Weights of a small transformer language model.
Size: width 256, MLP 1024 ReLU, 12.1M parameters.
Architecture: no biases in attention or MLP, normalized queries and keys.
Each number is 500 + 25 x the weight over its row's rms, rounded and kept within 0 to 999. Layers, rows and columns count from 0. Numbers have three digits each. The size before them is the row's rms in percent of the matrix's.

# layer 5 attention key, 256x256, rms 0.0536, rows 24-41, columns 64-127
089:487492484505479539514468507526471520547540540480469510496507488437526463441514498465563460522496511530503476524492470473492490460508477513451507486499504495518471497530498468496513478527481479
094:492547540539459517502505445516524524569493477492501497515491491509515545492529503522515519518466512441487488529522506470469493503468478505508500522480502486461493522501480488525448507434494487
101:482481492510484510483518468509493502554528482487482550471501464531496535509463510490528480525518457471537490525508513473474501527539495533472450495489470531520434526502468508458519478525477479
097:480477522494475531482496507491506468499534479454540500470465500464537518485487476476478470515482492523507537489489460485498518486501491545478482515543471493504451517530502454470535503550472540
096:485463503481504533524495491458489573502505477493519460503514487527546520466494520508493466416489522478499449467507519492501477472504493504560463451476533486485524504505455497501481527511492533
092:539515502535452510502525507496506527467483474487531468466524531506546503494523527445499508499477471568508477457487452463497502502525515538486478489485515469499510464471511521471520518481534504
095:486492538502511529491489492492512486463551521494529505476539519471503535467512467472513511508474493468499510472488544516530511505506470514542507446528481488480520501488468521477535533516502509
091:522505504494513504509509529499473524497524526479476494518504483448485496448488491471543487525505502500512495516493501501488513479560480531523471493478476554477435547487518452511546509579483457
104:506514523543506537503491502481456503469491519552474518514520458483492556537486447548494461495494471497474505498526534477525485492502475460537484518469504514499516524540532486503487526511460540
129:546524518516511480454500506518504536495492463480466431510540505488476509479487487499494494480504511529483494534532522481501498488506533488486481467472477534528471505500535495508480530521476494
176:437476505470512487515468497490521475468517570490535503504512458471500468489481501491482492495481511502481493456490504478502506497527512506500494518523531477486506486503492468496524455460505482
096:505512532504548503474472503524487556484480504520529493515453483511483494476458495535511496512517479515514471514518544510484452485556500500544487512456498499485490508474541486492514505504514500
107:580505534538518470503494513514500520510490496505487481486476520549509466503508521489494524519500496478503487482475481520519521537510524467501496507501500475486479524513502486525477519512502547
074:516510513505539518435494523510514508493509484502502503534498513510471505481499506520506502506487521508479528526507496490493497500503540525482479455474509529488494473487575477544480513516462500
072:494485502501520534537509503493470507528493496517489533490499526520519478536542491474528510510483516466497497505486474565504498516487474503543501527497463484481479547530488551479451535546486517
094:518487512456542468479495548536521503498503506509452521524524493532509477515455498530494503472477501490480488518525476486505499493486526518524447510491479535539483555517505512514447506499490519
101:486479507503506502462451479466515479510500544513491504462501471499489495533555511510434499526512514514537479530526516476513499535525506500500439500466520544512516545509522488523478490491525516
102:491480467478531491524500519505514467484532551530504518477508517507496461477501475512491515503514514508508490542489510548522474491456533507490486466434523474494532530496494490543501506530471531
# layer 5 attention query, 256x256, rms 0.0565, rows 25-42, columns 64-127
094:497487487535478512515499527497488509499497490519455536517482500518469501494514526540505464509502473493530478515497519506537481512498494513488502485480526528488456520503521485510466506497518481
093:494513491516491490500489506528522485538494495487490492529441501485551503519491488515510508504459496513504496464528484457519497494521507493467497491507485479522438496470474534517505469502451507
084:491496527440454512502498508507480507461524502445523480531516512519484517521475482459512459503496502501471527494518538495501529505502478507512477493481473484484488501516448504476562491480473527
089:490486531492522481474511538519514490505501525517516508463511530475494479537467501517516449497526494498509500516492484507445467484524529498468525484483558512477523476522478559535468462504524478
089:495577521453475478496481486504519474461477493495502515531481513490497506518485476504519480538491488528458515525464459513477501521535516497451544497513500490501453501510491496462512491504515533
102:494479471511520531494490528484466510504484505505485501522507464505506502481521438493511451449542509513491480514519479523499522535492515498484489480532548463478549495485456522511484519499497527
092:471508519487542481515470491501472494476498508499473435535498501496478502517533458490498489513505526540487521523518508537455515460485519511483488487539497478506434477483530470457513475469434489
124:510459495520528468502525510511552505474522496476524486456491529450547474520503519537510469523487476459506498495532470492474520467478531544478529490526481474491522508492478535534510508551507466
130:525498491574541562475493513515458534532503502512523508529539532502460519500501467461519467483510503522476527503490482531501472505490525494522494492493437507502476530498538501518472514537525496
095:455494492530502503511480454503514524488490541501551498467545506477493474499508500501451511497490525490530487462504475482480471504527502468473493530501470456522492491482536487475527509498511478
091:495493493493510467501479482519502488497441506471471469493457492519494490455429438515493484499537489523530538473477538499542508486518481458494495519494475490485453471499511528493455489498531511
101:507508503436505503495534528485499528476480482483485434467512507503538472478476491532483492510503473477524530521536534498483542497481535559485518486497519550513512463507474498504518500473472521
117:556546476552535480504492524504522514513477476488491508489494539490476523522481496505483504517524481511511514519511518525511494489486514505503483496488460561503510559493517536551486536536493511
161:459490482488501493532536476488536495485486561529490538497477482483515462490527522517494481447504519504523487450483473495478505496509470506510514532529557476478500458465484485471497481467503459
081:514479509447501510493498542536513431489495498532507541499462473484512512453486495501507510458490514520476507520489485505484484488534549523548478479440491549534486510526485572540498499534482498
090:531503477533498465552503500509509481530552512487465496510554494482485519496506515517483480465523481503517462514504524543469466484485516460500434452501489516507491510449488487523488486518471533
093:496450460468491471522471475451515507477504540507498481515537505494474500443530510496476467497504500501478525498491526489522476513505507508494476487481504540524518504528471498510423525492504498
093:466486517558515474480494470513526509508498510525490507469505489484524449468471459492530553474532510519520476521524490548517514511501494549496499498499496522490466533471496551515487501540485519
# layer 5 attention value, 256x256, rms 0.044, rows 0-31, columns 64-127
112:504463482485503504503508487481490463480486485485515518493508516511504482507498482494507503550481462476470457481520465513536480490511517531477540490526541440485532525471515502542490490521458502
098:514505534537498533538474449487499483500505473515525500479528519495531508518520476481484488480498503466486524457506513532569473509501475517509533495482513499487513521554509492521471463509551477
114:489481546459497479493524540453538520477535508541526497463484494505502500479489490494507527487495526506498459482470489509553517518531479499496506511486461456519506497527475500515537494476459506
104:495493436497470509528525508457489526522516492482470489505541503435468480507517481504497559492460472478491453491475522463494470460491494447478469493457514485477479482487508485542473477460535523
097:489490459491508493503543537520495491499502518482493497567513529502481488501478500494512537512512423476447506490540482492480507489539503544491519458463522513461479499467484500486510499518500496
110:490479532524486505524524496491489491523540512498490518468503493513513520527467542513482474516516503483504494517513463490503491517457476466528510529505497528515499508509502505507485489496500502
106:512511473474463514522461530524516509492526500484503491488499505471485501521570484502507467524507524534478426497519454500530508515501488483481479472496500464538535446574530519499495513485533512
114:488455454507494505502508485514479515503407497481515490509489489503537511513553434493523525461467487518504456491512474511519450505546504463467519498457528528503522496478502508511503506492524485
101:482476491502487487510495548470485479514475514477458475490444497459485476512526533517524519485481495473521415509517529486493506479437517535502472514511533477474548469437525489524499506486493513
089:491497474489495475484508552500530494478502508532547491559491503458510516514465494482491475455532513602483480497506528498504517535524522576529481478502505519477532468477493528453499475499564475
093:479475478500513504507496527485451509516487496514486487532466523487489473510512473506494503505482515466561403493499474503492542467524476486488469482451496467478491463473504475482512462459528523
103:506512500445476494506493449495475540506473487486541501490517498513496502545447474514575522514502477482479483515509484520517439449508493449520470531523441507459490549486525501506501464466466491
102:510466563525509492499511494528502533514519500563493502450476505537501505484495490481484487496500571482473496470508511496482526510544495499519449479507483491522501497512491513481508504524525499
107:477473486566487506516471506486482516536496491513498528568489489491488492532499526539529516489479529505516458501497538511494520495493510484523440519462484519465485450431506528469490506478516510
102:497487546486457512495541542526482511496473500462494500502516482516498478473505519462524531509529469483497533520487499503529529481478524434507512531479526476574499525493467509520521512508457510
106:512505554475434516508471476450507512544540504500509503455538501480490503498443510534517541494496484479516486491505496507554462417547504478540522492490505459492475514554494523518514490502502499
108:500504520531492482476561500500487534472462510493460501494492502493508516531511559493499473500515582489448534486480500548506541542501522513449477489498517443489543503515504496475507503520543506
108:471499528504511492468532522549503461500472516535533481525503502492514501511537509554515504505467478530492527512499493512490505501484501550519534505491504466471471468482480499479491491521494487
100:521545517479519523501504482429507511490492494495461485475498516466532526511504523484483471516523518473502502485509533470548512546507510543478500480498525442480528498539513494549514485534558531
109:490458501546532492516494526459479486510455497498479489484482512500513486501534520473502506491493553472516451511460485519496532523478469495454485500515512480546491490493520532488473482460467524
097:502497481481516461516520497479498520482502501496478514575519518503481477497476485545533472476531479509489526519512471478519512488507495499520507504566450480537514545534504508512490494490479502
099:506516462508464518503468526541478500525515499480523514517487492460459522489497572545487481569482478464490517535486520478498519493506516488508500469486495477428482508485467497503545496533490492
102:470475483492475466493539483489520512495469514462527502516517488490437500443552476485489483496479514485514484524505530515498544512496509508463458476512497502481550480503531504513544490463455502
098:529496508524497524523413516498442526485463512461496483481466515493529497529556501475514529512470486511551478494478508503510496512481502510475478470509480494489486465503525520520457525470571524
085:495493506500499479483520505478481491522501510566486516505476489519551517475490515459487493474531529507510528498461534508443523500515525479513514519474506534549444513457478521439512496515484484
093:494464512463492494529478500527477452515496523456502469484474492515536467468469493465521529505526490486479484496533460457524507534501487592452519556549506507509525501541548469550534515497456495
115:502518521429518478484493506534491534472491481457526508496490494515486520526467474538499492531509473523482534500512456505512459526531490472499528520493497460513521542523516461491514510523457490
116:502494467486510492499491536507522518501491500500496446470556504470499504516550438491572507454492541532496454492476508520477499503516505520491462455525530470563517477506551525532472513466540503
101:470509504515539487493482529445497518513459509490496474574515486484485486458454479531534595506475459478541490521529462503462482450511505541512513515473505498526462490456511487477525472503459489
098:527489537505490512499439461467476483496518496469487505421500498495528501508548500482511537484491488436527515500498527518498448516519501453453470488507518488494472525518536528533459469480476499
101:498454485500522494481554492493477485502488480533502488498496488524483468516508506502498540472487488493510443489465524483537484493480499456469489484487509461538507460480529531513511508474476508
096:504492430477505500494439555523489493510499502502501487507499484458505514520471556508503511515480470487520475497541513493503496506477510546494510488531483478495514521482503487542543500513498507
# layer 5 attention output (transposed), 256x256, rms 0.0444, rows 0-31, columns 64-127
107:515497519475498545476502548496475503523510518518501519479480465482470498465519471503483552457477515503551488473447493470525518535480506486520481507502509535523513502499502499483481502480522433
087:508511491472466498470497538472511486553473512528496472495493481552498487522523440539540545474499524477486512504502486475493479486496518510498466487526515485494536495460484520459519521542470541
110:514481482530491504498556541489511488519517505488477508458533525497483467531488518515482501524510480527513537517481469479471466481476483470512524503496477526477454453480509532502488517508508504
101:491501509518479492539500513499510514485495485507526508542499491443495496500477490524497550472499507501502506549525455467523519480494530553538447509528504520515511530484467546535560500495453503
095:525543466479481471526510503526502510485471429529460523513507486488494554509551480447495493508497557480466486499480476542521544507494531521452502535472512518510514519516457547471502471481509485
102:547496484496524518490483523509532521478495487495536455533525492499483503461515495464500501485519514479516497490477482496523510533530508501519511488533514482519510505505524529481508540511503468
106:505480469530504515499503479456550480542509454468534520530497492498485451507544528517455547476476501462514531471510502460499492512506528493543459492489470496463511513470478484494479473564445482
109:540545513482496500478524465482497499459531517536481495475508479448523503504468507490488507451490495510506502483535500454470528472506498533517486483498440514530454459491501523499456528472515533
100:517494466479503494506489499514508528480491490491475502515507470446491502502474536525506542511494487517500484479514500545492520493527503511516486491523498532483477511501519529493493543514493485
080:511517480490511467454517474507554510485496477503439497467522504534514494482521519462553490558500532515457502503507495541494540526491514469448544543455461459493487475511515488470472518526503507
099:524538474512509513544526505498525495497502494565519495491510450475512504490404466472470513472479497539493458483513509514494516511529491545519460456546523473525484526519486519523529521493496465
103:511485498480468507515485519506492527481494535511468494505469437486527493428487531482459476446526526512507514552504504465496496524513532537483539462531526491504490474512486525505483526487532509
105:514507505511533464454515477494463503495530515462536454495538516515503496501480506510457504523536485565494485477542508502481500449532466517528520486511504498499523497502526468485502504495484498
107:526491471518499474515516524478501515452505497474536470489532497495544522463495516489473474523530507505475483527559531534466520514519496555528515498505514483464547531505492455534482516501490490
102:466518506490517516527469511519419491467498550556485500527488523449418494484486521486493482473508505542501491475473492489499491507490465486462486465515467534494483478531484522511522500504500503
098:527487502505484539493498529522494490515485511477475476524482422509487487509481478530531513470506539498512497512497494456497470558504511482513490486512533529522539528464517549498523468515503460
104:511480524504541489485524474487469420537531487524518494498485519486476460489528473556474509514476468540506478543503497511486485513475504466540511520476506542509521454502513447499469529520503480
104:522527512481535493487513498508532514499511455518460526456501546482489523541511490497509495510519516522470513466464529565513531493500488491494533499490477504479487471483462469481511512480499505
103:499464472510519497514511511480501471559498500488507464501487524535492462516548461555528564522471495520500528522470500508504483484464495498537483521517495514510509496456515481513536481530464479
117:509490507492488519462526533516525497477528495556483469529523520477514525501475491468484530478491468529501468550500502492493512495516504509516486486520506509508501520487512478498495549482501449
094:536475499496510493496505511499548510463496524492500514506488467496542520506501532544474479485475498459558488478498493491497485551514554457474505500497503519522464528504510541541479503469519544
100:508487469506530528513503514500492487496445422513491534533490481504493475495490482462505498486498534471495505477497494510517500521500462490511513504507523514528545484507507524489514482467514452
101:493459507487497490482522501501440495488478516505444528475493463452507439480476546527506526486493482526537484459516516435485516523530508468486532519519501500524482502488479471487507468473514501
099:505476461491499520485511509515551486500508438534533503550531481493481508499508485518474521449477514493465488522535505506483529515505502524523462504541504483497559500495469505511510497546438479
082:467506515499489457486496474512472535485511522478486481532507561542508519509519493458520449550539506546459505512524530552459499467497458486491567498473477486474473526503543457509466513468514484
092:551471463519532440475479531459469521461517488497497500486543497500474487490520521487484495514495506517515511461440488530497480438487484533490506514481502516489491485477491513488537521521499554
112:502514499491515493499483467487530460493519483561498491467482513432494467488469487508473504463508463512525498461447495506514498491489537493477513523480477507512450457540464515502483484500534509
118:507514518482488486486506434489556506525511486488488498527510511483518508506529527505492550499475505483507514521526483515501528506499526487517485517527474513500473506482516489476478473528429500
097:509538485485490494558516511500500517458502485511478525486519506454513533514438521480476472516539491462498488493529524508503557521523510545518478528509509490501475524522503517507508512461559494
094:496484493540478483487463523491515494465545449482528468498469571514483521508497487509467520474511464477520471504486491533515521502482455471473495479543499460547508506480460430523510532528468459
101:505485493532498492479521539486500472459521522509498522471527485486508510494481495470520525478502470487502509496487507454472525511508495526552481481541454527486511461476463510493460504509501467
099:540478485519533480514497451501469500480505487503507511529523496469465452484526502509472535502507522482529500452486493518494500515511471498544523505513504531498593513503482515479505495494494498